From a checkpoint of a small transformer trained on Wikipedia.
Architecture: RMSNorm before each block, no biases in attention or MLP, untied embeddings.
Training: a variant of Muon for these matrices, 3943 steps.
Each number is 500 + 50 x the weight over its row's rms, rounded and kept within 0 to 999. Layers, rows and columns count from 0. Numbers have three digits each. The size before them is the row's rms in percent of the matrix's.

# q: layer 3 attention query, 96x96, rms 0.079, rows 0-95, columns 0-95
# k: layer 3 attention key, 32x96, rms 0.0736, rows 0-31, columns 0-95
# v: layer 3 attention value, 32x96, rms 0.0573, rows 0-2, columns 0-95
# o: layer 3 attention output (transposed), 96x96, rms 0.0996, rows 0-2,32-33,64-65, columns 0-95
q0 078:561481533461410566446579513481460526561462582446529579390412488537560467491451532509534489569474432487530548464516558417500579516491458431629424438452458598458535498433507542514516463471517511535456477410493584400512508512481460466437525496458546466527513499519492498479499456401489598521
q32 067:570513499476473628493482565444400455493569429343613505467419483489477530516561562467466462491461460568491512408493523524477607477513488490445448475505459566414569472475562561532537550525502529553513437450512470578505536493487562514517496413515583458456483530505424452540558526511515452514
q64 066:470582545380454502470598545483450498533441524477488436435519498532402429550469537496567533521527473455470554451459460446422476450552439489504483582496482500512540531502591440455469571471499604542519388530546506559404447565492453428476524507482474464586438473463578477525436465518499597480
k0 087:594518424560526472467591541498370546635488552467492525400499547392515557441473466535515457507466497566455515470545448514472467563495433497445474503497465505417546506488528511530559493422491436565514434513444536521574591508465520474444489415540547488563491523495397446596439498512470475520
q1 076:404534638497544454483447471440557453450530506530490488575437535492491513572529461432398502495538586456495399519518519467518456440468487468485517506534545474539451510569449487512487478540477420376460566580509414522453480504544512496582508564513454493448557523455496436631462583546472458551
q33 076:385554552495436430459527458486565463435542534543357525562485511497484475511448471478430499536553611447477503490514544546526430521554527567534528504444560443598445521572474466434427441526577491490490543469496470400513436471536469503425524551535479532528585500442524502505461383568485547515
q65 058:449511529425532481537474478492543462464557469488438450483498490529510566565488555505528496524537568486455469578443458547539526529582517497548604478496446469579453535468406498399571463587560502446458606468536493477561486446540475594578527462458449549457662570467492571493519481564520448528
k1 081:384476596492571478528443472440547574445480454462540460541449509476492526419453492543450469458527441551579385465518472531562480554459518504518529418473521475621502470437451530552455488512521456426542498409591535477516506446508469508554567515521516527457524510621599565505553575476540513439
q2 091:459511525493469509511523412411469516419459504564441522633555438492492401472562481547537510421422494504504364502485487402498510424502507507528524533561477482500607478534529415491438542518528590452557573548522594488466518452554523499554467490506443476577513463477424435501497420552495542447
q34 088:464480559398478455498467528525480576385480501497467478471467493464549574480590553548466450505619476426489531474428464528614450432469493510512514558442534545584437421500418478496520489506495483466548548527479448475533555481454513428536550535516454576375622562503476582535494514545523550517
q66 100:476500524491514558536483467475489553397520487549517560484453567493504580495467526488461528457464518532486445532453520531592503491394529491449541443497558434543499555440419566514432459544479373485551527529488467463447528511550507444481538524478466583406606515591534549411492358579558516439
k2 089:463594469518574603497405478578519518527499421632430484488546486535480482505431435580556484406494543544492449535521502533503465456546484534584473522577506513548446525675517485457528497559547496538594466497482469479533477512460506586450499475446553489462482570486500468574491511510540419436
q3 070:463588505447475444495414487472588509496491477614385489552610563545513531536543520502454604410528578510511567492457486458445484468555450568485535567531549452496393523530465472583471553525609555496493508528485415505502447539530481530549467524480392566472524439508554444526484535442508496479
q35 086:385386444471526533612461459525434424412569445471489430517475523520472529510514496406527484476465511508527487478516526523533532418476585424562518539480403468583513485501445442569516590492509441461423591473576491512538468516512536516543521482577433548410513523518449503476498378528525536532
q67 081:517499559515407516563472455500446514482507381447429487533575458604553536565451428501526485552442573439525478515430599503450565556503541492476591396502527427544438494569494491567504462544589483420435551532470564519512516519513524449439533543461480500565497561513536499460436496423495406534
k3 092:500529548508554474420478386497595452439453555481432448522460471464531472511510498578463422450499549537491418534565416530581431454350537470506546422471522486566580553407485523470410473480397520454520491521468501430481544424534480486520480566472482537540527506547481530385520502523528516509
q4 074:575535452500497521507483551473446467506483468418575448442520501405493426499450476555589447458508506561461530495558375481529579489472608452503520482460535478533593469429559532444583531477477428639529508461499533459563511549422436494473462482539500501561427471530486500500567510490526563377
q36 072:627419391588471525529460530520454475489517465444531493428452488446500523508549510540633487494498410564477561512467399538510575473462548425429501505519513515483595491445548486496549546466435452557441484522532533523594486534445498571539496425544500487497463479474378488531594521527486551436
q68 063:596520475583528466397510516458439560509478538472614542499474489489424465481491517585572498536545477489445577493540391509551509490400580539457410561514520500432586537505600510435545510465396467520551396549504500536519478555444490478469456504508494466525452420544449516465482487451457538420
k4 088:573512407509510475478607538500414457619479538443538677462492514474492619501495484518517468551473481509512519529575527420458443578542493467436476497443427429427535516429543472553545520479504453541551495434506538557525509540446484491493480490520500447564460542514409420505427564508440469521
q5 066:597555502495540601430550538497495612553442488469549478424476571583512449484500511487538577411501524423525480485568467468454515532499445375507489449522532534519449410539471469516548485491502527520474493544490501533525542479610379619477485454451495454517574506426505540478547428577446537468
q37 066:576546479460498519520500550599404501513491460454545468416522558565523477495589471451560468412446414539509529457586556536411520443461507423569479472474449497563518524461433443529488497511441577554501338489468437467552555482542442581526540499538508456519559513430511497500541509457477590540
q69 079:463498610593442467521589532502384433566528492417467557536532548495490472494446436482419605519420458462519488407417531442460532490468527463471477518472526551534403435479556505474461525548518505504551396511503564476485467472538514490443473473479518432557533558463521597467504421500395555530
k5 068:392519483503493538531512462441429489406560477539545424604529539495544537498481495432530456365555583553484497419364492464527508500612517505426465501514504480533506512511468574538441436517548481463472497514486456507468474468484517555456563428570390523412484489520500563467520450612520533501
q6 080:587434552558529467487525609580392510560499513503545502413535549569481403464514524497552524550471453400494481509450508469450499589502388443463403514488478596507484484553514469507475493464454523489486489433437549421439478486419520501423540449500598480523508580505465556439476510397492520476
q38 081:573490568407443499538511537563557589509441477567533492400548480541553428549504463523437523482485498439473503468428444467415509561477422486528536496518530579400500507523545542399505489504553482561495528468437520432400536549560423555459513424484561406517463489546524503454543525372519532484
q70 076:509533500527464460426499493457512462471501564492554484419545632463529523564521491486560510411405453553483509446530516384481530469511536565546463505432515569446486559429561567467428476401523424570470412383507492466438494502481553479475468467563475447449490502589495507459498509543535568398
k6 100:471495414545430572570526535511434566500523487566566469447460523462552606508514495486503489466534438483498633419465498572379488525538454532443527539457592596528440481539473520499550529628456549546490436620517515552587462489463524537487575470499519497484507509489453516514563481515510582469
q7 090:534480462569528571555511512526541419484424565594453465578461502526505472452500505535424453550416576496522555477442572561490421496508447543524461470580408517418538507499609433526471504484581467466463462487527506385538572416498519535459501580486498505438490449607567474477439488523480460564
q39 093:566517542486503513549470468515455506590480371560468421533449518551590516492456417464556478571500600505558486496537564474452501533507455488513497504547401531519567461502578411402585483518584450496515519443535573521542549428608483551456515570471516546548525472443521429531533503459456414517
q71 102:496517515607479511479481494479477463521488438598481512514539594382469547485481426541482464510484552510507514451582511458525474459622529490419451387487567544549598514399474463431507474484599464524344513538489549531493480487508512583515487503491452559443457501451554498501458427505558463439
k7 087:556433461463555435559566493395507473508591638485439475650460503493470519560549484474495502479549541477509427501400474483518486469409547460489443487460466429522518500450445478460595443511607554516489549467495462471488499410486531446564448504523506632475474548453445507469465497511486485543
q8 080:429458615444533528513497461464439521453525528489450455558525478598524496560540423410453589455556558444516524556417609480540440545540511507517489459494543525496398512570416504553422502538487562420515519531457492473518476477587554468548531542432541496510602502451538554441550463542533514587
q40 082:400464634467469512523497478449516570444440501487447419515477518558520453534469436468437539472520524386491473555456561520487452491556460508509507535430538555510408488571426468527381499525592598475522474503464447503501506483637517466514484584466515536436584545484566525499492479519507465598
q72 078:436490585448467506601491490417536568482467454499499417485446532572529528560538477447530539440472550460499492555426609542450488525542461480498540413472495504508420477568436452549425484542582555477466520506443485476481559501564531504570553581410520558534583560500549569402541571524555491562
k8 104:418440539572472529524513471529542516464450436548480389531478597537437433537519500518496531371505536511462459476408525594476499415496522473477584496545499568575446559516456496457447438545487518472481516497469497491520536452643517526539568517485419518450619538555530583490529452559564526516
q9 117:514489490489483465497502502522504518493473496523569485627478484421455438465419494590588537425519497500506394577447438499455483400492627524471477560579495528482516552522501457540333586435478494496476537542496502410487460523530582513499493447477495600493542493494436537501536461410464521439
q41 095:540440519473499460434459493557481507535600522468522526500484451428507425449507520561479501468484563541523507540529448558541491534428667497435562476424515493515431463433408474555464531533483479552535518417522508518471500448542566473417525531566576572502601393541434507565596456501448539518
q73 129:513447439471401407448605441562552580441531486514429515514522509407614422535501593503465533568440455452546461517516551511462517623433542540477486522506504464530519507510500491526560499492524507528638451512519479521485563483458606457446530562410517442527561532523490482552476453496426497497
k9 094:608564449446524469523523565455497535579546555424516613438557470491474556447473507486515372582451494518488526508568439455509481577510495470525488551432447443487550484466545490529580518417537422545555490447506518567488498534372440450479461450482550503609439511426465441557489510488463534485
q10 106:462541573413489464482557454487558550473466463541432373511491592486499461458428510515503502420503508535550413442422559497527448359466541479568577525569583530629428562507477489519484545444487554568469520480510475441509521502556467475491505475502535578458560500558568585484543520460492479456
q42 111:466524576490502478500401524551603500464501448547512369497507503488519464569550526551547520371456495569539417471506530562527509494456454500488576455510498457577407566497496449560484551462516477486564526456521505484526474517556482500530616541407501492526596497511519589379549502440587451528
q74 117:438409521548513439478573448607542531370559457525425406503547623447579457496514537507449557427447525547494431469497551489560491535456568498500453545496557517568476542457462512517437529432470504488562540525522481479540520452525582503441591576456523483500595556487577522488544517535543537474
k10 126:397411558559525476553465431501503496419452447537450485503473532570523436512586470472420558390573501487491449392418536542505528547553422585508596447476473527489475557519508527488424387514517488456506546527506520488481590437494470527512502467491524544481513548508611564419592528523487481510
q11 086:495520524468522446546442460523498574491462537541495464493541569524482393489506525465446505468432513466501537528429498552502509520512417560368498506414441499470456484508584501638381510502547639465503525544452465480543508513588554504504527537447580488488492591558580559422539447424503517490
q43 101:559572528483458524526509448537433543442473501465515451576511543443498405484501473464482512428536605422537540540458547501475524501490512479501441378557434507507439478467434504553435519541624494556557500388423422524527515538502533486532545546384568475545526471467542501516588537563485555402
q75 099:520459518468531567514494502486461512453478543509457467453442572602546549509485468529524580370419570437469544517522548564545495404465506492531515563481484490451466516484485487527353464442534548510439517491486461484498476471554400484547467486429504509542516581564644542503508382500550571569
k11 089:504480480593511523548543511472403458570430476483525512428520511467533558514551436512437510515519567538537486468646451490456472585525497550481470615491481501480477499548481404538536510446504467577510566493536471567540624562560471425515529537510546546514591461412466437534438559570434545551
q12 100:529616476411483549536536465500482486575598434500490564583567461457488472567441423437544415562504484542567501569428513503462456540542540489494534507520434525453527556575444499469390508527546479496484531573495493489435418530437587538522530493540393516531479477460484487573611496458569488450
q44 104:546619405553534543471579364448450497563595518514465515541565493529425503498461466502489412517455426506481609522446479447435446465533461585434513549439542524466534542579505576490493532487458535472499458547487522462481480520475479458504537530598561587540486439424487475531539507495485589429
q76 110:525497510408417551553561522460491495502544436435506531497478500436531520431459440547598563427464461476498439427504494524408580565493350486438470522506500495463533542567542531539577482481515560498449581491423494476534476439445523487449471415535543458515499516526493542463528569571403441389
k12 094:511476538455585462585478511545508445502495556382626486551420499507527468493503497476530426517461481427491454498476467455515573549423585574473422529503537441454506466419491590475421486511450445530599512495482444516456565432594417521500526476406532518485414497511426506526412461474508446486
q13 083:579490511457490530470582509546553562565530464463499417510401443508509418458569562497553517472516457496508415559495541551498471519530529496514516594546587496460399605488504403599413588462454509590452459523517467512400542574455532512523540538476508419509506493487561574475502449425491488471
q45 088:461612532544567540507473516547544483492608516466522446455565438518517458526597527544526439444553442470512484504431480547525581570493520521518558572478456393405504495507451551581388443473395484507483421445476504577469528511524421514501550543491504507521469508402527517440467499456605457452
q77 096:435406548518521528439508481591526582578518474424510464449549444448521483555581581450566493496485434516504498521410463557514449513428536490474558473509528471524495468568463482530423454485398507596576502430476493456445476515414539454618574433519510473507578502472539512444576541463523567568
k13 135:488526510591431600431476581487430508566529606515540552555430444431404512566488532445574561510518471445520493537527514488500494420487544526500393516504512547495576509480548490428559573538524574512503421478498467482441458491503533510435439457493485540416416425436405411548458475475494531480
q14 187:549476508569530516538515513523487448397454491455530408502527524534519448485521553542537517425406453544447513584432502536554499452499528521610526474527479519569490590497512474586429466374438547524511547575524485485479547489579488442538455572455424523447559511601499524412528445427560575458
q46 122:523489491438561549532430469535550460481503601456517474503568486425501336471443549409499555505536570536524460524462465617512495408479592501523554403465447522539515547422499512511452420464489521508454588514547437456542495488633510511467499499494452431505477458531530502490535434489568499429
q78 163:547501473502504473447507530469447526542542520522536624416519555551593530500441483469475489554560516473449495559562399463412549611577475540486453421474526468484479474504475546570570438550574476549534559444476466420521481486501473434467539407455588486560456492495419399541473556586530498493
k14 095:524509487546470549523542513536377525488475506466468503566465428565548442534502427526480612562470414546502530446548533474495494543436523476419440521542597557512478497479489461514437600570449551593505492589486485451528475499522546520498467477558584511429561521538486517438452458370520508629
q15 091:434554459532506532519534440473422433474491492546564431565491639511478535523494455529396440521501413504608483516527445565539493536533455457599488537466484553532487501527557450472581504517492485537578524587482509492534620465515512543522488403428491411506577521525559545497463526501526378541
q47 104:406557581494545537537500511535482515475519596475505507451573508544440454472501506515541525477453430523503450478525446492501569480572485496545528470515417555589577599502412593482461495407468519532632532575587570455529544556601509481549499433421557552490493530572543525449505538548483559499
q79 117:513531542500476458542412531423531481545489504512549534358495510532395589455516496541470500578553459478514451488582420392483529584588514530533556492452521475496430472439499460413487499633434616519444562480547524472475469512493523510502484474569569506571409504466516497459455485526513438530
k15 096:579465432523479565454431495448562562456479463386406547485426471506451400547463498422444437471511516545546545451486487539466466481491444466499478524535470495475479473453505523579533488488495428487544485417398478584534358541535494483542498456595492573412537522461432510445565538552465437502
q16 116:523400516495551566452493501509570513363508543414436485451526571522568566541475563500575496427546521464526475473543547624585493550471509479556539482505446542499511524464516515633439461454438454436510569563570457529475572470612499478496494583535484507420496483535557506443502498484487559505
q48 104:494395548515573494566618446572525505462442515521573500419562514505439505473531475498563501421449531464588513489509492581526497535560570486488562526460507583501549541571436502514416500460536514447456592535631446526533581469557451513542558514537496544481579559527530533413566471518515524569
q80 106:524475417519439457539568591532502457498518488560568550495560521531403482482462484486508460427497537504517419529450466452514454586631538500507625400483586504497475443546579515460481542474481504502469544556430501454455462471427548532491557433483547468467503527417500514403594541480390490475
k16 100:553419414531427528571522483422496364476440453559436471443524574504520525503545537503490440430475475534523459470532525442395545473486462478564523468491520442495397474517445488481600472439546535541433452458517525567526614470503535393589553496471505459570526525528496482493454541513518455399
q17 128:509491445486487422440528499545542385404507598508477450402492567496503440518420544591507494476451550495476465471504508510533463494479500452491548468386482463517414554481501497613478400453576552549539559538533501582489495489587439378472443573551485548529560511478470526485497518463555476574
q49 125:551507463531446385404499462535514597485539554594451586402497509495484525408463489480464516522530541488511488436586448467516535492375533452523414482447550555541438513549531391531548476594455474576507589523560467542469472468503555463426509501442528524453535461556497460556452499523534547455
q81 126:512394442575578598597542490525488582510447499503584456526531631567548537453425437502463518404586528524489510473531502523565544492560582522503485512443505527425435514514472489521466537480539469509591511501448394552565503562512466521534528515496561475553526549448473456572563542588508549507
k17 108:576477485391533504492456551529451454486521521458518520540522455518492517558519523520513494516476512473608587525472467498473478428468490616551434519530490497484652554465460501461536486471409549483514445409494457432537374489490498562457484505511508399570491529442410554526516452421403579441
q18 111:525520508562578449501448484575535497525483491440534486558543404503427482503526479546504561525523409450456495603488536428575454488462574589549510446519476540446534455537425501444525449442474491392521511552527493545509430529545597470596392455572471475430488457516427550532510413503538585513
q50 096:577585485460554518478479549458477467522561451439557550568458394471446482481499408552479522473616542556554431528565533468548436556481499565448594431521468421506532441486493445494466468512462524549447468546519493528515493473523529525599444489498461540486535456489385468594519425584535453595
q82 099:526474569522538446539525393482602467484512492550477504528504469535553499451525508556536515390411557524528455505554535469547470440440548488478541488503512407509531595560477504497421455452442461459452522589496483453474511497533635459528461494486488524472591551607618448469492470598580451535
k18 099:514547500445508515435505531461613478522504527523455514554557493432416416530457555506470443510496546500476523491480474546494559431423509456547470503607536368442591516429586610466511524569537511543515455483449565580475416535497516488493472424524450582460497447478546482518411496453572468416
q19 102:453554577481524557490555469525467478535558579513445464501400434482427560544499456504485508586539467404499487494581510495462554600511458420432454576510500557432423491565555516492588546555538437501554496438497513459454477484390551537466492505565560452475409492441447474509399485466516577461
q51 107:573588466498560477486575536420495503589505527431425566510530439510489546510479445493463446571552523426508506455575501433539501622456532534403455543459550493428479427571536499494535569642545480483548404438488532576500491498483516525489449461529596492537530462442420470464470498457449487496
q83 104:513626519479505580514544497570518551615552527392573565411458522413482556416466515467449486551505553432463560564542441469544485537561419495450509511503458395466479457498533535493543511541537489533577454430542493520482492389569521463455483540550576410460481490531519503479428444485499503461
k19 094:484462480469436530550352498541532509445521493532499508496499476575509506512506566474480503475393508460547461515549535413497473493582512479505605477574558507588430551528491532529548477585428555500458506628497564475459434421512461501480438434448492499514411418443539543517551536413506613519
q20 078:405494495565644492474476494471362543487481573471428461556541587447499553481487528466531531476431516454493503480467508523506520446515482536440567517430545534517549484447516486510444485515517470553569583562519458425508588511435539469542582588536449491453551541459521505473492597389387495504
q52 090:474573520466492499402423497447510478547553550529516471499523534461531463521477556506513487481546532541544429534413484547452519418473534427503507511504439408516481500503453436497480434471541364530625541547490463479537530469432655438607498496521391542542541521496460418545541570489514502567
q84 113:501463492436479595473474463570533515429594510481561550520509579488543449495448474559506476461544514511557485482474465497552507494482565491597548463432466535485484483562452489494478478602455480506488588510500523523545524536511532525433652529578632608476618481432481427551475563512454439454
k20 101:564497387421481474519535447538525469413547485551508509552562483444449516441483485517532487437501500595491539525517535487489497513488588533478547530525484556502487466562433521513527484503621568514442612491453462571520526563435395568549462581440611575464427444528540474567451473530456417526
q21 107:592482571488490538547482528454597564566524505535521519478512440565484492604465464460534449527592495392459499539469493476505453459493478467467493504579565508533515520487489456480468507479468477504533480401448527531635523424553558537442418499407515621438507470418461490514414384482464543544
q53 104:515465575415531561620412516542593497509439480484457567528459399528448475542513538431509563565440500520458524482568477610491482404395503486447454588500518459602495513485475483514548553507600541509542559511501466434526514450556525546555497525516502565421498442529497568468455507515438560539
q85 095:581461455435586502465495569476460512466450546498457465512456570533497550581503426410563558502486539556476434431565439401465430538458557525424438544506501516400536563511497487463594455542514457474519478461491507492488604470454592512542503482476441465387458491455482552522498588595497468553
k21 099:424543469493546531509433515459458429460507480387446569504530528443508508454492550610447480387581525543484503494534554575516439417528488534485525448525464383527463417455489430472537511497498489440512617557579483508422474503475443499536528465543402492500489456538498494560421530519626459518
q22 112:509548452419471429483513523513519505501622522457523562532541424563463530546480492455457474590521501453536512558479500407528481600652523524491503429492537438465411514457547545506560552561421435489546456566479530523561428548480507492475444454584557403514468497426438519490569507490485433441
q54 101:497466484423495436556500442579526422456582533495506560511573467507516467474507571509481465532519539432484479501459444377467493622572526539523499429583559471459456475526424491520589507593497445517463490530501528486560508584422542480469498449612514452474515477461422406546561540464470489388
q86 077:415548471407473399463465492532442467445610525518430526428575448591491445439518519483503519498507488585488562475450531518473505577577538529563475433460568595473516406559496529549601533487463498528503468518379595514465535516536529465441497456452513525493431478502470440508535464397512539473
k22 099:410486520588459469472543496430520450498429536449379526497565481462433460513509447511426556479477495427524477490471469400511531433454490543438471591491566593518439482451450520437505467562443529465503533496524584477362493524505579502535410505535534440490481527578516613422455528510478469545
q23 094:487601464451443487525478466517514461576476518459517463553480472430541494506462419440571481564503534451506416668547493447454551482524488525526495485533504466451490513526469477520446482499508452518471492454404519450516488561396494614469434439448458393543431547458406530477588474585445520563
q55 091:494457439516546453480532471498492521487454516513469533454472543413476544518580556493541541480484510575519548500518478457479513570371503498468514491382463496569495555470477494596575413552489452425429455463475468540474553538529552465447561575513465466441508547605666536472444503501517489624
q87 118:549538481576554517526456514411495470523508507563558553570522498459513551579458493449481524540493510517514537544493537544555508432445601477459568526553524458540483414534489464504483425554547539518522414515458521470463511506512559512587484534416414595506413449481480514672449475539595433413
k23 101:502492575562607516612530543400486407489460447504434486491559485507473454553530439511491497604481538502406524456482455542400510514569397491476455495563472499463486501548501521521529488453523506444601511572460518449505596478537416533493519427409463515501549533537458586528531457474524504619
q24 105:504512434393562532534510572482494502563537470530493655536498467496526442523564553582414537510505561525475441536502421465527534513483559500399532522466519467539481555571462577558490490479562593536485397527477483452497489548545492492640426503473499622529503522471483486504480411476441439510
q56 114:481490504523535475431612487456462485573514509473475603564460441485434428604447416543473467472566462425529500497433563347484460531531500564503492500403582535456505461545504516507462514499493467500523474498471483445508368488470481574434514500508488483545460490507402435594497471419424513459
q88 103:394427429459469543572543542530472538561481415455537521438493427475555473467513421417491540473560405516491453464509479465451502500515449471489505450546469488468473524489456543558605578483456585512427445464522512501435402543438474462563495412631554492467464506495391536498500585480521533542
k24 107:456489564565481512491359438424546496460438463516433479484480555474494588461481502548481506449478539455541465467458585557470478466538488475393528530414407471580456557465482446444480484546521461397441528418531562473477598544452434444502540555567498476510482520517630558469478532446528501473
q25 105:594536480508478518507522501479554452457489505411494487499506443583526452479440478448522469540465475448554508458484529593664451457482493514493474524664485527615555515577542488504403475443512507494448524526538524552472528436531491536464497531468513483377514503575502591485459454522564405562
q57 107:557649537503491496522437388411584565552551555464485476526502486477479430510491429516527440447432475433485487553551477497466448450485631419474496566498466494479556532479526473572459484426448490530471439525581477514430560468551523400492497528458436591484465456487559428523532483458573505469
q89 092:463559504461561487515461399594543524517441538526500494426541533492458527460512474491491469447424533494466492553438535526591477456564486515467517454583511506461477474607548481524422583453496566540513570518476629517535459483557548540458427466640482470555511463463538370518506568540514592519
k25 110:489495509419524524533553530506599443473484484517500454513475445546556616512540552492503552458516568515404522551431447498516543553487393450492586461413461508530441481514496486525582483492493500409474554474398512426540480503444559587493487562587492502484525469637597570533508523555545577503
q26 106:496494476414480515464502465463489593544450585436513551571513541546408514534536545540487545482545509544527577497576478498470552489506445602536506561482516526504513534567367512440499570548473376491551393509501546630498483530431547505430519456576498530604500505439533513520486521511399530493
q58 095:508545536497538540528487515487417431558469517459512453548511489589590463580448525498471455447532520479527381520550462527508585560479500512492526540509601485560416590410387468487609519468434414499588480547433480518481477460452521557455580567567490512501552489503539576442531515504476530580
q90 097:527468519473504472432519522465430558508519512508486464581391546476492576560490507495582540462465564500561534587458556487516438538566554482552390555603533421497455562580460435438482459427565474509550484530534492502439542527490495506570570508488435517570498476359486472507515575507546567590
k26 097:508388488456463496497408555544561497415604536557497569577465518486528407466406491522415422585421440503447485529418458477413472483449489463407452487491577534426539424495482548531525497449496537474524418465445477507494439501511558577587531500438538484515530467428456465545477525475468525487
q27 108:501571429541427435531469436516436559495501548535565480463528529514464432533520471479533419536501510469622478458561459542528491575522497561523524444478458506524455567454498450392577454507508489426682478576491456524610443450494542521520498489484527405549492514503575448457507475499413464535
q59 093:521560533428479444549549475480513519490543455508493374463485491534414437608490456452486540565491455548537493619524437550594530457467552499574623434441463497421530566430462435457449507411390441492489451507481497461545518541446498567476464499509518564562467521435494498509539419473490505519
q91 136:495543448499486509475517479567501507570494476501551559372490514512420520529556506460520519517539445451514558552499519376511483547494386388481547524496522547400514485500553537549604447556445450497532452442452597563553508444422473482534488455581456406482501520545448525567596485469475568552
k27 099:524538510423469475468510566482554512581546536457560512553424531452513601447445489568599510504466523527495462527466449530483520400492493534547441565557552585473544546451503567562496544570475569571512575520455510562452493495427527496437461373464562566545472498470414494523597511472512427583
q28 091:528472510432488405417441507544557474516544473592531520524519530466544404506456512441505540528529594512511488563571425572560474488551527523587555447420500469527459498503582534504543480562519553455552565460445389540490500552622534508507526514518497505442600441443502487553490432510532450376
q60 096:510493457445546513505579483527551487525484466485582359551577484563628481481474465450570481478468502493536505480472467529580501473506487493621515458545650492514561503512507536499463500465494493473461636580498516467525468425502501476514553504500550543485505446576582521480514468467672500497
q92 105:487543533549535550536465489550526471395543518462490385492564478546538540519453521466518559464433442487495541469440586548553566449426510499654482530543456451567540487505506457547409497530531568485482606444545497475520546496592525515466459594535508541487587467586514563499458465538611522490
k28 099:549465596531512496545427396508562504432509543424372538500485469569461555583595501550430523431510523514432453517460451443484502471491507436428518534440409432482531501546470542509503506436452437484459469553516493479498586504503427529522524572627459516525493584520549531557515554410555529501
q29 102:453527538470551571471463357465522535506501576483454603521513449507453491425455579522424553478509572576471551459502573487462457518555515445469574587559485398550568498466601615596501486507549517448525447530529552420514586534485483450540497511412501527496515533458489455487449514534482472477
q61 107:531561534541434600451485450456474577547517435407528520408455507476498495387593480492480463527479519457481533460447482486519494616554455488504467462452532492581457471577503455517533587528519484518682480540553491470474460543481541500513488487417444514529486515432477502583490545464470416604
q93 111:544435519503542413516528464498495481410520465546500499436528447520495529500464491549555449496509577555366545486527398478512389519491506465584469515548573556581533428458515502574523491565498475450520579494502520551515557568437572547443496540368465528498495545536562544590565515527442504399
k29 099:542543587495522496567509493511507471471427538418458475542472501520475454566413438487497466565450448549579352604567503524476507401444397469471496451563507489520494449501497433484475502557454513544467517384467505495550456433499475492479484540582545492420508541618454451591482523557513554491
q30 115:498492470549499458574547498605485456501541385497442411480555524505504571441568523501466439499431520462621565484491539531439432580504466490479565508442454469497488532532529370457501441465541462512482612564599482573514544516574546465493598544487537511530566526491573556508486479459514422514
q62 105:466443550375501567490485443486501508515497495534416456428524502577498486476504595497499462507450521550475515542480494628568568363486528495530411541486509489539491593559404491469428446491494493490493503596472428501533554487606551568452464467506457579432587525480479470415541471530540465487
q94 094:478499533475563465492501524407548556564521492451483455452531479482394477491507477505525470490480442491555495532468481466515573505493501420551408548525479529468503373409444515536557438471566376479519486647457466551585441473381481520490503510447426424540528538462480484483460397563454479465
k30 137:453448504521487483551444485448515512443400443568443513504523531523498495543554468495437546478527610552510482424538541535475491513528533539528648409524446479487427507551500508448463455559535426420450471440526553440501566488488450514592543599527471534519570506561598549544400580558530507544
q31 084:457579485548526517533550552523508511538507463532533644532466501370515572407465419513504508513551483465600506551521486497483533481557502512506440545515567405462575542541461503502461584555477501526425430474565588509517475606532448575476396414548540584454473520507514549540513509452480520550
q63 110:547492491555556577573492516490519522521491509497619462591468416530398559471556494467399505521541421439502485584497512469546533446555512472532485476568522445373377555490543513442509570514474490454535442487551471507478444538490543553520363457517457535486513499564510514416604497491544476517
q95 086:549525483437473518513553464527540529500520517626557460435604439506436606541476516530417522613484442512469516473501460506466572608537470498497571497442501528468461434433501469519437562525463480482435486488461592497575471575513484506577499416539502516503415510460541566496458606417576451509
k31 093:398560571514375417417495598463571539436525451458532502449488334492446452476517560531511504476426496537489533488391488520458441556431517512522505495571486564526516462534523423499451500480485479514430475466458512467434448504500499477411473473530433420502380479457513505506444462489506564469
v0 091:561418465509532592511539522431493539399525547526531505522488505504429454577475446578501492421563554421425483441436461409534469567545512476510586527499578481452491528456540547428495446607431432517498560446585422559510524505444544576513541486488516469494540532472484604508478501449537599495
o0 099:471514463489564538499491472427512569435431591431508528500567539473479467441458524600450489518495496474552455400532524525479530441465486442514498451530432467521552486444494568532519407506446526583389483509541582502448484484517466491453550561440437605498583493468524443495391587423461402539
o32 088:562499450481466511527468557620487470513484456483429518528557460461548493486550452489556570438513509609504528479551563582532479543464420515540537580495403416477482504475486487511554590454516493396514535574485467517414548504527465544444402478528522575552482515467547638384522546509502520551
o64 094:427490505554431478537506485453509483519530472463461496544419462523467533501518495432467480514541442449475418545492555384411566515500570524421470483485563587543543573528523402468498495522568463479505494470444461590556452435497552449512509487460522385458486540601503359488555390523449552494
v1 099:587551523479549549409523531427552512524557594545481450535525480484458569499453428534459595424550500553509484568440431544526514490533584409512456372569546430572504422485573496502450426453560518577515505533447498442499463446471531463475544483490551527574533477428535438505496422472469527453
o1 103:454533519421524493487493503492483508424634541535497555369506546436522431557443555440506471519495538384414496528429487538518453515435523507539541451432466406498536512545451471559423543474518480433474524471466427510475555605522535547439469468549486518526463575384548490590456558476514522511
o33 094:475462527489508445461548538611446509543473473513464494505541412505478600552526448505441535478408546571545499517485423565524513534408487445498461528548507467495487455530437625507509576530547524416543482528501544465612457457549502509479455381499518393416501509584550470487472481554466497381
o65 098:467523446505401493585450470463509466444455547494525456483456550499532569448560406564440482546526386451521471570611539405477544490499551545487503527532471615444485503516493453515547474541488436564511554535567539524488618535473427458486483582570490509491527485543479508422627563505537503548
v2 096:497463505537493536559538426546485431477507598440541505507560445493456442478587489520600454462483405598477484524522528447591567539500546581495536528449531464577503489473493484459540455545570484578579548496385559546462520505466448414428453574534490511524586613575486512473488542465510479445
o2 108:527488462636500487500513543417530539441399505497525525482503511437375475584445529545496529465480469549485409538535472576370548581536511538476468452449478513532473586558476497536528432470515449499414522524514459533514550580553493525490477457506577604449435467586515469504518482565577438462